{
  "d_model": 128,
  "n_head": 2,
  "activation": "swiglu",
  "norm": "rmsnorm",
  "qk_norm": true,
  "attn_scale": 0.125,
  "init_std_down": 0.0328,
  "optimizer": "soap_variant",
  "lr": 0.013,
  "weight_decay": 0.028,
  "grad_clip": 1.0,
  "warmup_steps": 76,
  "decay_fraction": 1.0,
  "decay_shape": "linear",
  "doc_mask": true
}
Each number is 128 + 32 x the weight over its row's rms, rounded and kept within 0 to 255. Layers, rows and columns count from 0. Numbers have three digits each. The size before them is the row's rms in percent of the matrix's.

# gate: layer 3 MLP gate, 320x128, rms 0.311, rows 105-139, columns 0-127
# up: layer 3 MLP up, 320x128, rms 0.322, rows 105-139, columns 0-127
# down: layer 3 MLP down (transposed), 320x128, rms 0.298, rows 105-139, columns 0-127
gate105 107:112129133104172143109059076097180171148110176165165132140146140140150101130074127167117181110047124111171143039168149114083138116149082125163143171106073149149109107112160160114162162116177109144144162130135142142110165154119072155148117152096121171162143117107147094090148118123126117107075110121078163140174106104149164115187195170094120114130065095089103147093154156118168069156163
up105 120:122101111135103090152136145153163118146111128154146148155099116174121180139146109140136144147134138093154171167054106131204152115124109161113095126139202126122149080132128208166116122063123149164072147124142070183172159098168093085154151126170106075134139111095133079137132138204143113102194119166109088136097142102076141139075120124088155080114131174170147142121151142190097147060110
down105 112:151163118090137159112151078099095106162111120114127068097173104196157148128164199182104102112153072092121095109153167122125087093123180131157129169101145113120139115161145120132160118166151139098151150107154128136159152167079111174127144080129159171088156174147106095148172139110122127189151119091140127052039083159168185103155130168171174122178157132085127147132162150117190109158138
gate106 100:150102163142123137155117098126185113114119094152136125130168132071080178157106115168217111134108133118224154191148137109170136149137122141189144126113142107097121095160133077204211125090121087108143109128109095138103116150152164205081078159106189115124186188090114108182107146146158107099099122141122129135148130180113109112137151096105140154065126164113161143097097127132129105133166
up106 103:185108001115085165147090138119150103110129173132087116117099132140110182083148136102061131190138125121092148092114110124169171112130135102121133118103122125123124125054090111109072087161105156084112145120085158151117096147139117078155178192130154162108110120111108038132173182123044160152164109161114138136131143123155166114175121156172135116121130099161170149145131096127111160108133
down106 104:121121144106149140097145146119110169144130161102130122085121181119129138118116130127091150101152148147069103131112097097120073090181077185088088123122121168146140083202160151133165102132183108161144145117124122127123115118124138127095168096185121141172155128175118171180082129165141135157130188109116095152098067175144097161083176215038150156081086128107078140124139108159171152149193
gate107 098:108117073121166132124130156082119101151120159107088138130094146089133123186150132120150108120168118121069138116107111203084127105166135126153161144146103160117159150115149107067107084063122133140100071087140176107191106099092094101055144073163153170163197126120118099126073130148160091155171136193153157162093077104101139115128146098145125154165107157120198178100127183159146115102076
up107 095:141160079114066145114080172124095061083151105193124073175087146129103121152153127145176124110152103089123096202160116137140123078153121165167144129139180166155124076107135076132095103143106122128084155077106106114155067089097149126131163102161167157138153128137132109146105062187121189136174153114164128168145089070128145135079150090126166123093153172138149143079176126081132134114083
down107 108:126093148153129201113066128098145092175059118099094144124138092125129189133107103108166165110096147101110127081104122175135081136134120107144126127139117172118106132132133131118051179115113169169109119183194137104164102100069104164096064101165165161101164076137126093117115150059162127088124125071125131117186137194122085139122154175140110146117125108067181074100127150121146074138122
gate108 098:089129176115130150138165128145157150129166141152168180161144120116104097122196114126176147117180136121119103134142132153117150161151126130152093096082095135131093109193146209213135108115152172136164099122144143141149123104122108154148135148031174156154109159118159098053138155096092137133140044094107202147155129133065101170087127130120178137118121183109144118189081148136138098162154
up108 098:113172097127130162118149096138131159142117094150100104096127128145183139133086125088176167116056056142109082158132103139137095106090148086096117119164194130065159134090143153175105121139167157113166069071101090126099137106146173139083143151182072132075097189104138154099117100159110211115095091129117078142184089182091133124171127114139143152126161140115124124113158095174159088091100
down108 096:118063111160114118092096122139127197116064156085111093109134169152115116095162137132099143123132160160188131154157204116164143172073115100204105153140079117134165124118145105132105104162151138180180128132144149102155146086172120094138111078097096118190140143174141142197123176116124087159164199124126208122157159123114158091103115144102172062101093115107143154129096170130152098108146
gate109 101:123167140101133135099139110143115163170117164126139117147153110144113118051142112086121077145128133191176162085169102119052157134125100129119115170153097136124110149112136108101077091127165107133123156168120125136108170110169134183069147150159096160100091095132165080105148083083188134146024088090087037141093139152112187135106171137137098102187057127138109155132107135147133150149111
up109 094:112140127144091159169095126118141058168117133098118123130149187092181103123145076078166115180168120174101145090142136098096177130122075080111182169089163121105133115139129165141139205157086064139185147129103070108138127121175099097103121110147125194119112107167145130078137154100133158112100087105070116146099148117082133100106140150100147121168105101192140129108075144154098054152179
down109 097:117119094061132131093130113129114197099119117098128187143076166098140125111117139135145121130109102124109066165065125143150096154173168171090131165155122161157161130071143147114063110182064206196088125177120135108095133087124099123084100106142119103159138133102141160167168181111099089172100177157105175160140118139102197091152190137129120135123102155100166163153140120130177121080128
gate110 101:152105118119074083124101104143159056120138093064124121104123179119108131149151132170175101076170155107105117147151112114142087100195083168084115143095143141161134130154148163110071140148121139116095103126126172142137131107174115127158077108175175082138127127159192078120066210154177126166099142132152110125127116115091149125123062103071146176149149090140097065104068181098126128117168
up110 098:106147077139216151101132124125119140097099071158157120118101093104138136153105139155109124116097185153115164086120061128150089152093118113144109128157072149149130115165071112141147154128105129130120163143150110089119160143119109188110155096119110174056165144229090161139133076104147130146072075094157104129130098157132110079117161194122122182116076188114112127085156121078125162066152
down110 101:192073130123101182051083115174169128119102124114131147121149132145137076117095145138108110107131074103079091156094130060173140102164084168146150131087092101120137120133135111137101134137162122149155124165064149115122194086148103171128050062178168064168170116146190093152070145100143109094133182132143110143094123162124137086074122094114118099133176141091144138103130115109107152118168
gate111 104:158062064133093146120168185100083097116105092081091142166112066193162122112165136111103090096185073148147113157151119123144129156212167158117172131110143158107165088089097099086149100125107108160135092163131111100213136124158127121170190146179162144143124091159130140145163128140175115140133089178128035134134118180103138181129110127106090128135132116126130152122125183154145128114147
up111 106:126101087091205144140180140137117096090174158139168149108206117092093151079140136108141134156121155127124115148167159176123152126177089124075129069124130156118214173147142145113111145155137152123119177112141161144126113111124066130135151099128162082116109106096180202164129104131147132140053152128122154110146187099155144133096193142118146159171079163178164123197188147134153146107159
down111 112:147101102099086121135140138175120113164148053063054140197146082145144116123129067121118079128125093083099064093148098113111087119183115098130148127097138137130106106115175096093157064112094128144115122164134105088112190090089146127112147178113139142114104152139061158113166048115141152120205093110125182093154080163079116146154113117142140096164125167119111172103109126144164147154162
gate112 094:100116117122118101122141124154106192126090164168031098108149079146137150160152147095133100109080211059159110130123117081153089128114167117167151167095152125082104177092158110111137090130151150097112141103104154121125103164122141107139125135134117149131111025130125141101116160040107124113073133171099086096110104201139183100078117119081116101200073122144113133122139138149127160106122
up112 083:136179148131086116080131145136099152134151205128067062109124132142157203154123073171094120154100212114192150141110110072182125141144153124137114129108133155097100145139108102119077098124098122101111150095122164090047061100074147148143142144117154089174156086131112136138107153085122136092154124182109085099110165169099190086133114129104089158137152113135063141130133157155148179140116
down112 076:158121072128128131104065130123139087149136105119179142188085126115082116068108124146134142132160142118111105138137120215114121158123066118118106100179127119177178102146135170102166144118105153206129132169132099189150167177186133136156120147197195140128115179109159101119102118170090119163138170080124171130157151097125066154067167145145093096105151146128096153144111089097079101170158
gate113 120:115115077070124130171094157143150147137083076123137117074194138163091124166177140164172128145128126103172151173112119097121120109080135126116153121083128146145071080086143119122197159087169145118104107155164120152042156105144122130140167124175128087144111129126136121112130087163111082126130078104066141119181143086229067138130167140096162088114120148108120172095141107076076149130162
up113 127:112140065075131119131071148119198147120091140070095120172215174103129177143171135095144098113082112147181180123078168085060109093084179138112145159075198149098126135144120108138144149070145131061132112148111130168094139094137119143168117088117077145152177104107135128140105113159175091122139168116134115100126113118172128129179165186097200116121131145137132145138153112118109161144156
down113 115:075126142175129114140163121103156160084169091167074083109074186154146125105156138155134198131149073137106130120134119182102140140176115157122124160166157114129158105203137113151125156148141138095122136132113180110165172108131121121161123095075084096067149152158091119186129204084126077137176171164177155138164145126126087108115090145094175086093146125154098095155216142139136168131114
gate114 098:144115140170150133138114168145134101138141134116166168115158162167051090164112154142082100134151076194127108117099138121156136181100104101070090103115149135113163122142137128100117078102173128159153151090185117117118129140116085101128127167188129129103098151196087089144055180084189144159162068126145125118143182203169083117096193149116097117131153147145081127115138164112174063115124
up114 096:135096127134159160126096140121154136073141136100093122094161145121146146160084104133040184124140072133165082109061120078096133119113142108037152069112091103110130101136155153069133133162183147128096103108096128047098115154152085220129160150125120101152133145239140127113080104105135124109147136167116097127136125167173154141095093155101124163173147155166123127115137111140166131127104
down114 105:105120179134191124136113146069149118125164171123083183083099124138044130139071123169171136142083132113144179185198145124131119152102131174136165170121131123183114170108093139118105106132100096186136162145112127131165148133114117103083132212163111104154109155155116119166161139157142111108145192124193085087168135184109194166114129118141164129101136110102092098095089189165138141151142
gate115 105:111132109141158129120149168134093167101145087059121138107125112125111114161129202123111138144067105167092136180182174114135124080162132128080113185094138193115149166124077129066098127118130111140189123164137101111150168134073091100132111125091078141058096183177174098139119136131097089068149159107112149151123119151190132152108144149117167126070197141113157132164168133200131088139136
up115 096:184123110083107103099177137146189090164118115123117198110123157122158122064138164146153106131163117167137153156089145190155142168102178092147142166105163112114161135136081146066130113130108143129128105125097092192142208135064133120096083059095142133106112124149079115164101199118058151132138141124155119082141098193154088105148139132134192152142125126083114124137125138071089079138100
down115 093:064160164186165129068088144148133150132119128127183097152156119096073114160100133094143111121128089140093159197075095204123133114132062151074115088122120155140133108114150151130115164140141127112133048147186123123137136168116122120190194146149102204164103134143165110108114098172167087139134123102132136117177114122175110132161113081150115090127133150135120156149148174094211180098089
gate116 085:116089183106102151098121108145155113116199117072136186079096134144095112095179102158172137110161158131123105092154101096107122183069155155164144144142166133207130133113150088115135133100145126117156104170122175113128144103106137147159138090152134105129109185118225160159069182131178115132106153141144134119129121095175152125156194077116186146124112104127206151135184107097086112076130
up116 092:119192053164151133131109160124078129116110133166111150139149134163118164148093175075135125087096112077123119192143117136147095080110089074109174149109042089069135138139142186136135183124133130080077144101161157101141062144150108121069069100110111129115106113139092112090113100153113081142144154130084098170134097147116094089130080170147101139137122139144107104202075131127137100146063
down116 093:130124131105136136150212119110158102121111139083118136148134106174156114117189116116130098092147053100131137094114111059118144203146150131124108169097184147128177097115149150085096120111051097121190148139126191069124127166111113180112077166127149091128075166067125113199112149147165101127123100124179209140079129120140115095128117107148142089166159112113138153125164071154137105095142
gate117 102:168136181112175149105153111178111193149126132104133162161112181184113132149117159138127122130142101174129103170086190071076115108179128125114127126125227135080115102136132099131123151112141046133144131126159111113123087062084145149088142125154125114087066133133071156088122133156124106148122137118117159115069138101125150171146155161054111163119102228128110115136105170186153140138107
up117 101:185140120114133109128147111155058092088171159138148193189113182124163156125132112138182139123131107156119141130146108095170116120153111180148160137148170150133188106158057114138135145085089084124134155051174181095104108143155102182158109147105061106117118119129118099160137100157109095142118179118154165140127123111119108122136071127092123143074135077148078033186123144079135085169123
down117 101:112179085139141125140194143162167148101127084144125059149126134137159093119147116109127168109116156141125095138114145151141177125146150092085185114104106127161099156114145146096166120160162220069086110170105125152160160190125140142173109115110156119179130155062121046115147115087170187148096049140123145094096087117163150121150175169172121148166115155186150184105140116148104146126090
gate118 100:128153150117112104108152113161094162110105107112122087069122142134132156124122155227138127127115141155084172188124144148055152147091096104119040158121091104103143155148153154143073105044096109130113114155160177184096122116114129107112150126102125156119138153138126184097132098138179152111103125055118140156133137157164101132106085181142183074145147032081115058117114137123133157137146
up118 105:114138132090140160157099122146128074096103132139127101080107116124139107094084172067099162078159079088113142125124130146139148087142133148120184164075147178142118218128174118116143128082114142144148191132094155063103104134122097116201142174157102159167135089112154094087131132122165128113073121148080067143111103091142122123092101076115104168111100095162157116191153184211148106105153
down118 110:137165103110128139114138092158136232107162058153094084146089110170108146128143052165123181127154102157110079120144154108162151111096142061158163149123132134136144111129107167088114129141086159145134128182110163135112064101172213130125160123076132125105128144135129123122143124120174108191096075144154177155133161110147159110183065172083140133133194141087156162119127134152158182128095
gate119 100:120113117106134150152151123180056136115153184139084204182114121108126148150197142105140112097136094151155072102138167119133106105160106114149117110125106141092148136149148048177144142163105098146146126157126149085082108079100135165129103169109124089146158100168106134170121101126148088161127084100108144068092156126118142073095184143148072248158092165122130099136116140083125176131172
up119 100:092160112101129177162138185129114173110112184148134168110086154064143130135156118149127116135125148157146112123077148086180083061150093103121073135068144117117104096172099117125149118134148144136094138141188145137116099097072152127124117154165118103145133112136032192117050149108105090150127160118146189133123159094090127163065168140120087174121072210156117117143119088154140110144170
down119 107:186191130171092149168158171118106106106171103107110127096144136130122154112139109101096163126188117113125118148150081178131123159092146151190067158149120165128110157128092182086163108134061181063127167086111143130118150099109128139139135091095079149116158140124159081118089221149147189097093092094191135080139137109171114121153147166095115099156138107179112140129160134095154133062083
gate120 089:159167128095120193180078037136086096207151127128135126121131118152122077148123088123149089155109164076143110202142105153103129142088100105140184135124186127111156134166166152099085114101068088178154128149131119131171110160111106147082087121112113166118153166121131094078106147119162091116131092140152173104129143163186128149109101134130185159126127153100130129115065186179137059091143
up120 100:082146121148160173067132147053160180076130140178116129224171160148185071110084134094128081149143097149089088132110132108110158095104167157068127132144109113167134126157105089093127119188105100106122155117107109131115108154155180064131193075091120111073106162103168116117117149081098113156117119147158143147178170129135120113119146144154104160118129118140074076201120165133153153139132
down120 100:165127087089099073196155075128075155121091147079122144092080135098094162138167139132131106131106111130131150174157126134124095146130091097182166094081166146132144074088122119149136112094171131110092058119167190066210108151081050167115134112146121095121105100105086145184133109134131132141191101095151140086095084084130157167095134168104189136167103121155139128148120159136134114107146
gate121 098:150149165130207155064132137163117105083103141163121115065162147151099127142111180158155061157110097077109119171104137128176119116128128101065157086123100116091111085183106131122095143123120106112135100147182152105128151123191066109125190081150139108115137105142119126111109180137145065160135073152130208140127105138201125160121117152107143153150167177051091129163153126093165131099156
up121 099:142134172079205120082135114184111115145150150144142094111112122120122173096090231087125121106126091134073105125130144161173138079121116093101140128137116146099080114191147118131188055112119069128158077090150093145153185117118154096137153101112127119141078118145080124105090129130069091163130083140119201112140135113145125093153106145139126160123157081108131168108153095069158196182131
down121 101:030170139170127135122141107133092127146131134150111138137086118137105205129123106135108127138110163144163161107109130138168085138148109097147164173126135112064128093105108140151186141145082106170109162116184137088174113142085080096141150135146164090091106137056140163192110160091147115148089170166128126083110109125076145128192071147130177069140127085188138103097151147119171150163055
gate122 108:122136117120103130116162165040151160169109146167128076120114119151121109110175118057138125082138145109158169160117143140102157140089140101121158127209149141121146067156131114155134080134113089148153154146119159164110151097111149088140125177127191117137132073092152152083149114097105114146160157075193171104109081099161044078105114123115149089116160125172079205160114140085109169181145
up122 098:141151160189190112098057115168149081077163095125084135129140113144158116172115151166096117116093113154097084102129139119167115143196117145130135093047143121148149131158134152113125173108125189111090097115177094100122108178125105161099118100146090120061103117168114085184134147145111097172094098162061176106158144150133188145169104157157139174146117101064144118121152091161143130066092
down122 102:106122075126157135068104132116104061152124111156099106114122111151121094154182064107080156113186186112064210197107116144082081170071145148169137153092098128145173139152140104112158131129111088142151096141176091072169133150117102166124121111092094098113072120136178084142083116114135085142129146179131174130111119143171130105104159133150137095130117150127136191121120139204151094157173
gate123 109:111121094106133118094118166127118124155104115116057112185099196094104123101129125134059183138161077091134143125138113149183130084108114136082082155156126143138163092057075139125115115098212113076151128084176128142127102141164162170113159135142092153121147188113166140115125146108148180156064108142202140121104121148148120186056140150100105066168152151132160109178091122102156123103113
up123 106:081080157109125124073101175128103080099155152100091171172111071130085169104125117130072149097130104122178184124142055084166112146203133148105071143096090141181129093080098111182168153153122140106116102086116118186089135142112114105162160092130144120133127110173108139057091129140129120149149105157108154111063152141067099111091126085094172061134134129130130132085137120125099112066138
down123 098:208133149145085117171213118140148094091163131158116116139136148149126170082145086150150167180102112129098073167129095146182146125150110182145094170179091076080158115135149227148148115135129111152095143158087149164129113110114144081168067087116109135124130136134109079151152161105099122084182116151105158116192148088121137109189124176089120192088119155135126166137149150155119109108109
gate124 104:132103112079157173122145124071200144106161165159124115101165113077142125165127152171162129098132146097131110179123142126137111153144113155086205100094152069121165129174161122118060167165129130148115081110139165092154125193155088123143144079122148205117072155114136180109124089075090168151107197132147158098176129162141144184107119119184137162123104090084139090148092160158139094161119
up124 105:125117122146146111064094198129119139114122117175157145136078108132114132142135198107136103123149064149128098101118217115115083122170133098092069123179092132098104128137133094152149186081160118084162133106190128108098151145129179157096150110137068153066096080124105027147151085092169204108118138148132166119089087157146159127141133073129102133147140092156149107105167126147100116136120
down124 104:101112127095137108145069115101139194136159175194077152138146183119132078149134141160149118107076173102056083148084131145127123135144152102089133125151087061166145147114126093127081188165111078142125111174100114150115084156120088112133192146159123151168139137110155175144116075088060191164159169182103099127135141193107144165104099090093076112156136148097147115125108109116118082128151
gate125 099:116144112076077112101057100199135130082156167093101087097114159100132143179119138150175169171158107112190127155073118157161159126115158159128137081152135128106095117080120155091043122100084154140132178093146084154113182148130148150109156154133126124129155150176121073164080132131124135067121156136136187195131118164122146158127144204153083100148134118169144155187150126171110160128110
up125 101:105118171171099156113184173124155180117104176124172126138145132080103156112144179113093119142109164050118114192115139152101110167181131088074169060101141165139138161142169100131154076133122150115121149129090111104167120076096156069104143087140201155126149108055116125185178172101155118151157102169098092157163145153115138092082110135064163157170079144104131135120136136136148146136155
down125 097:174186144108098119067060120123122084148081183101129106118159080147138132166088127090136095127084083113171174110124105094158123135081114146158046115098123119061122093087156174137153162092123108097113076144144191126104102097126120185108137165144095116071172183137172151141138070138166144121142135104156107098069126086123135124195143177178133084099148091151157142106141161144101132153122
gate126 096:092090120152096119115123150126138102137126106122138096112128102119115054143074148113151121132147061210147053115134136178043128069126174119082198138084117118117087126123177119086158151103159134125116081138077133129090124138191147188092163115116146139125064167169090160078179077104130181112083129121155150135131112168113134187134157161134072138153124142099113126138142083161173119146128
up126 100:156120105073104114101123149112119083134139173124089175127107135155128145116120150126152128125155138114100134163112176104120140101117096122099134120163157109068122110057063150129126153105085213117166124114164158122119157153064165136093070119087150147128181109098119123035087078127097160134115135114194164107130171126124117160064085090132163147118110097188165125199085191111118110193125
down126 099:108090093129172119130139099073125191176136167111145119112135142137157117223113128106073191118138178119164107147140096185103121140179120116163126141108184118186103124158147141142165163180153138102123133144111079150154124171100144122140093112111099128137105110103073089172184180067091143133137141118063134081155122088097087105119160132151133185134137140052129051137151084154130158087158
gate127 097:127145115148093143106164111166133103106175173125095103109124104073139132136120175144121163065137113085109118139158207099096096162152161059076151088101163114057184109126171153118141099148143089098150122149133120110198100132175064117139140132102187150174100076136168121121104149095113170148099157137158124132113095125113164124141148137122164095090116173083055161143058113159108133152053
up127 102:157126136122157144151131146147106119147107100127140194127090173127183134087108126090073059127196136170130131125113107109140148169104084186115122182142134181160119098140094120119194122083129118163160052091165175119058183136088162144101111140154091125120123102092143133086142126126168118079151166144121129076168110152100164105143083163119086081117070096165206108109107095116082088140153
down127 109:119107152153169092130145156117137121106135178086156152105195083131161133083116154175126186103135084140098106086131094128085180163121154137180162134126220039133146160105107136102105110129077121129092170094176123125113091119141077114147159144149174140134108111163103160226162122166095170098111139127151114096158154201144092107080114160160126172108101078136160136122105099113125167103105
gate128 092:119110154088121121124167110103097141157127140103049093144144153168198184105138182138085149171164148196200139163138124083169122072130069155047131165095135127092068120100151100172139160111156171169088136165159122137121158119099087114085114117158111102121132168181092154119132118073093115121089064140127134142079160113133123128120130114150139143102153159103197068124119145135116153111178
up128 092:204127129117162130114125101149136123109145144133191120159175175151058038116164158098134094149099118134142090182147129087169132159160102115138144084166182133134169150158165132122138090162117113093154090094117085107141102111132188093140143192097073172142152157110195124152121178176141112093148154174147141158143060122145091140115146110086171105156072129106078114140130133135132077184089
down128 095:132143166138088113120131118140100117174141173087109130118127145086143094124104089117124192081097166153157106094144060085103188102105128159106159157177135118180119149133110146105085099127142183207109140146158170149110149182119096137147149077131185157176124092158102069157122046096100168188158073130152091056124173108103106158117128100139063115132160135157158146086106115112128097125134
gate129 103:099111152131121142145231170167128147135112156079098117152167105163164107117082162113113096096099090134149117118146108152108137120121156146145151051130078169219144127165139066189157121091030126111180132107159189140137123110145112139114133138132129173150154073137066131156162100080119146105146078091104124149162103096102135083128148146124095128123122106113172110167085138197124142079124
up129 103:122142113134116092113081076175142094150168146154153087177091129127127180124146100129125145132065117212126179095088099097099169168091099121180064219150135141143098078088108102121138158103059078066165085137118115106081129097121083150149126108130110114169143131097134109116068172101136111123112112091099184092156084129133196106128102093116142147132135164122126141105141165118135168184144
down129 102:109158156174129152158168138107156183171186141165103106088124111142101130146148088089119175136172230148094163105158131112130166120138067170129136131125057159127092134219115135115140139130187120127145114121113098145060107150121082126157074111211159118085135096104190161088143124102094082111199137124135105096126181118117119121090152116150109131130118105089139077173162119146143110106140
gate130 099:070130137100136136149171150176109131100162132078101160134097154155142099143184117143137166088119138188078160093148077121165078122105183137166088138098106116149158127111151141094133118196110120148065155071128142126146122076110155146094119141121111156143133120173132138193146088159102136170129135125126177163128053141146126178105152125091067162150130207117088092040132098099140168064116
up130 102:134156156112139197137111114144085131104131129044067090113079119174121111116155139149121144154091099130119067191152100100149147152126104111143179159128103139131153116093160166091117149160116102111100152081052147144172071189106142131061142131137144152104121168156076131205113147106074095108160108182102164153115161130171195131105162131106137136146157098136141084118095142145126190136059
down130 092:144101162093158101124086164104150079177128132197143144129189087106120089151124061112141123139199158113149190107070159149215088098137158116113090093116113127140078140155096067119184098115161141148134151142133126112144161095108158089166103105152089107121128095150161134090207167128127143124119164058100105101086140146140092126122086121166139113174161128132057091130136134143082092170130
gate131 101:107214116161110146152157100131149168131115093113119106109094130131136131144165156133149141134122109166132106112093099164184140115131089138118103134215111118173130094186102118099124097146138110154096155154141084147045150140134137180142129111157153106192117041134082151132139126073137116095166093107198163139158172064113107130138123087071103171115101084193084095076100101093101160166125
up131 104:138093176095189131103163141173085116087143157149118131125136146105182115114092084141084159090110131136095138116110122081104147136142099100158144120131193158088071153135168114133133166112194124093168207164136143105165081134107124136133133119131058159074143107123131149067150138138124114169107179181086120146138053155109111150132172122184125132134159215108181125158147198168141120089148
down131 104:096114101202147130117144148091181138179131122050097126136088128109175126147156141181119148128147157150091065138157177193142138152155112159111165188109137110133170118103087117183162106125080171160120110106140132099123102098095087095107138159178129099147111135113146114150088108172054115086132100142152160119103140120189150114132076066123102141155096065154071129057182100126084112106128
gate132 088:090169132077118130136058091093100170091114166138078078137136109139164162117138121150098170114100159165126146190164110120128147160146085178065114165106167086205089123094149156123068169102102173166071105150131158109160065168124157120142183091100138074150122157167098123079121162137053143093118161133169143122133208142106125099099141147100176148102131119101140140150135122115118103156131
up132 089:134122157196150097112186126147125093144161117144135167101196143151124104141075119122204082098139105085130097147102134143146133105103175137108089098168120132133136180153096142178181134139128126114179091101124095175076166053061106116103129129059090091100123089130168165077118069126114142153119110089162124114083033105127161171176139099157162084101138130159136147106119120117163134118103
down132 084:134149172091113121174119160092135146128051113113118103097115082176158158153175132127087140148173122207138155129113111080098055129157109144103173152104130163145147071119154113103121144107131108142116187149120155113099087138152203142167072102122132128158101175121055116137187235119113140112076187131117150138159144140105126102196123188120165157129113085130180108121125122146144111133110
gate133 094:077137088077145107106120107102112105147136103151148168067092147166152149190115189122146110099123124172111128096126203185061101112108140154102078145077129125148142126138110190069095201143141074122113150162119119118122211116065168164103125106094136180144132133089147103074164189127139081121142185129148140135122127085078122121114117166160149137103119100143110118173121154129143176189115
up133 090:179102128143105128155137156123175088166088123166125068151156153121140151121162175122157156115143106081121157112096158109148127130053176150173096159097128108156087135124199150129118128111131119095144060114134110130139134106118088145150073128058131131117095061122176105105125147172153096141146066053145128150134107170092120104143151129144214101138172150184164161093187104138158081071171
down133 085:102133125111143144159104155158169080113126073165155157174126109113127132128138134142126151177181135095096185136097131181159168121167122184129132189133171129139159122110152094092166177119112046174065135159097105170143125137065135091095119141129137135115158100110143109082136154146143117087107195135103071133080182159131088179109152118106074174130106091114129138190020132140131109142114
gate134 104:117154138108074104093144139158120166168119120149147158101104111149126106129178115199195125113150119108170132185156125090155125098102136099079109110108133114139135064102157146092068115103153105194086070098085172155183106119095164103102074112130084035145127180130094146101118138106086085149163110096145159113072102137136108112115122145090155085178081134180129142139125156109082198103108
up134 097:127159154120051121118141132174140152133090124133144165120083121111137078111157134146213134153137089139164157189192127126134151096056135079110110119151139115193111095093150173085082120109145087178097077124073174127159133130106178146101091084116144058157150191140096115113127114102069136172168140080105166105083097149116114139140110134090125049145087130140091125139141149132102173128097
down134 096:147114153135160216108152161103141070084143129081108132110125168139125151165099142127087137058140128165103089077086103137154122148146088163158163155128138097112164101167111088141171217176087134115160091137155131163091113150128118135180137101133125146098101072155127148086132140133190126112094092201168074157124126113126126148133111105156167114050193114181123100168149126099127148146061
gate135 097:132159119109151117163140112160113102136145111136122081129128182057129174142122166120164167122169141101166103153057148086172169065099158144166157080055188128156118080182157142122123139101172171137109091125127142117095085155154137131133094109145142079130082091118074115116111097147146154118155117143148165073130113121114161177166122109129122116129115172003157062146095105137097136086145
up135 102:112087130154134152090132112148112212186087120136181185155086201122149144158089100087122144113092132155140109088156099204155114157105118146101083170180131112157153173144139100140119108184134144142123132079095158137113130074175084130172048130156093117124140127143138067095142100132136130048148128103129074091161133127107142125157071129120106117082098114183096099098115129137119077156181
down135 091:150115165143180102134061149137168095126134190134088049163129148135116149115160180141150105150149120150157140133157195133101144106158109125131201142084153129160076036120057097137160122178127143143134053173176112120162118200095104120101099138090159092149112105144174149138183131158190102174103089131136108144075103141140136139127159109112088117148170150112127144143145137122124173141073
gate136 100:135135135082140127166117073125126134084100180086135094117156106141125157146059129074076146122148117115162135126137085096116164109111125141120107114069167091111138128094191158148166121176100168163163123183143095081129118105087159088159188190125207163094150180207095123100137094109103156164145145147149177078154143100135096131175149105099067129171179100163119142095149118130100140175131
up136 098:108107137112081121154079115088117203161088137097154104195134103118143075097200151176090115099080149135174089101133084179107146121111133145124119136128082111083136150165134083111132067100110156165145156146133106151103129137136169107162165186137156134158160140135165105121098124170163186077104197130172137084115142082114063167189114130122080084121182154172115152088134138089156138150121
down136 101:088100123141179102137140140158178131103168110116083145131094186146140157100128126135153090133158116170176179155151146185157105132131189128097146131161208116187141138098167121183099153117134130162120132159073066110148094125106078147114118126201065150120094124112071137109141089182113106190148106101097119112066147069104130134143130142073064136124124077143094138116087133131124101080187
gate137 098:098171079115137140102118143098215065122124112122110141048088126084113174153119150166107145109092097131087146119097070135110155183141127074135150132152083084122125154137159151104114082160103114079110161159120156185117145168116144122139164072079066144110145024102093099097131147123113135109136121115131090122143124069110155115128120161083088119121156109120126168055160070145170142087154
up137 094:148145127184127130130129153141164171148158180110172150152142136158093158111099111080142135127163188057097129072127136084093115160156164115141092090107114141134116157193124203123127101121092040123247106076171105139141141105105148094150120154131189127144171147146170154122117109091162130104093089133155073113118105131112150137143184120134103107146126183083118133096132121057117158167115
down137 097:097096112100154073085194098126066072154140074065129142106087135107155136152121155114125157099122097133165140128118121140139102127082088134167133137115126112130137091124136089140166137134073156107136206121071147100115187138162130165112131062131109186110151065106105115133215189147170142138155076085114172118120104085175128108212132179140131111148138105160131161148139109137177122087168
gate138 107:076171169058157151089147111121113148125149153117150127135098181104108141142147157117073078145167118141128126149153152141145124110088114108067151163208106124096127161153134132129102088151133050136085172164192141094097191171178178197111142083156108147200138153102123097137170159077085137158120131135125164124108087118144149095088123108117092136078137099156137143192144059121101155138120
up138 114:136162203139136148123194115102154136184152148145157057192138147119115104133065164162153093108066094125099100149145113136102121144055166117162119137143123169122096167109070154076107091102145146158178078156166117129108169188089116097127176105158148151138234100132135107152155135113130111161137174157134080127052131157147080160109107133129144160101150133095125133151165113176140126137141
down138 115:132120139119074131139161131090115122108180077163066176115120113198164089131157081106075098120118120108054191112183119101158113169119153077142098138152128153149146144147112112194159144113161156148152069148101162140121108104134142142112082142049112103081099097180167129135148067165165090150111142153152154178130168168115112075091100090167114129138173127077130105139116125134073069116142
gate139 104:152057109045138142118121159139117164094134209122162124146128152142136118097107124069084121060144148069165152144154142148044162042120127161151162123110098119094149185170137131091162111066150105128124101100092114144160152130096053088113140136143148148196090162137185129095134140158092143115133122070120099171164150116167129155078146105086110109139096132140160145109106115108131111156085
up139 103:146150088129083149169095162126139144148119093192196128145088117196064102109106182120057166114093182153155165140144162124151154194179092151125140215092089168146132122117076133149176138130082148110130114145132089129112086129090120152168091137124157203136139155073118142149076130102096122177117146115125145102104091117107171135081165136155189077089124136111115116105108133120138088104158
down139 096:134114183110146085136176118128119156125107157109091151101082149131181141134124080101069127086157090160099108152132095113175173121129131028115101082121114107103120182096109116111142121149103177077102111092087136121116138096083097134075118073115119102098084097137162135072128163210126157123088060173126113178132117082140086069164109163092138164114100108169092147139145127143062119094150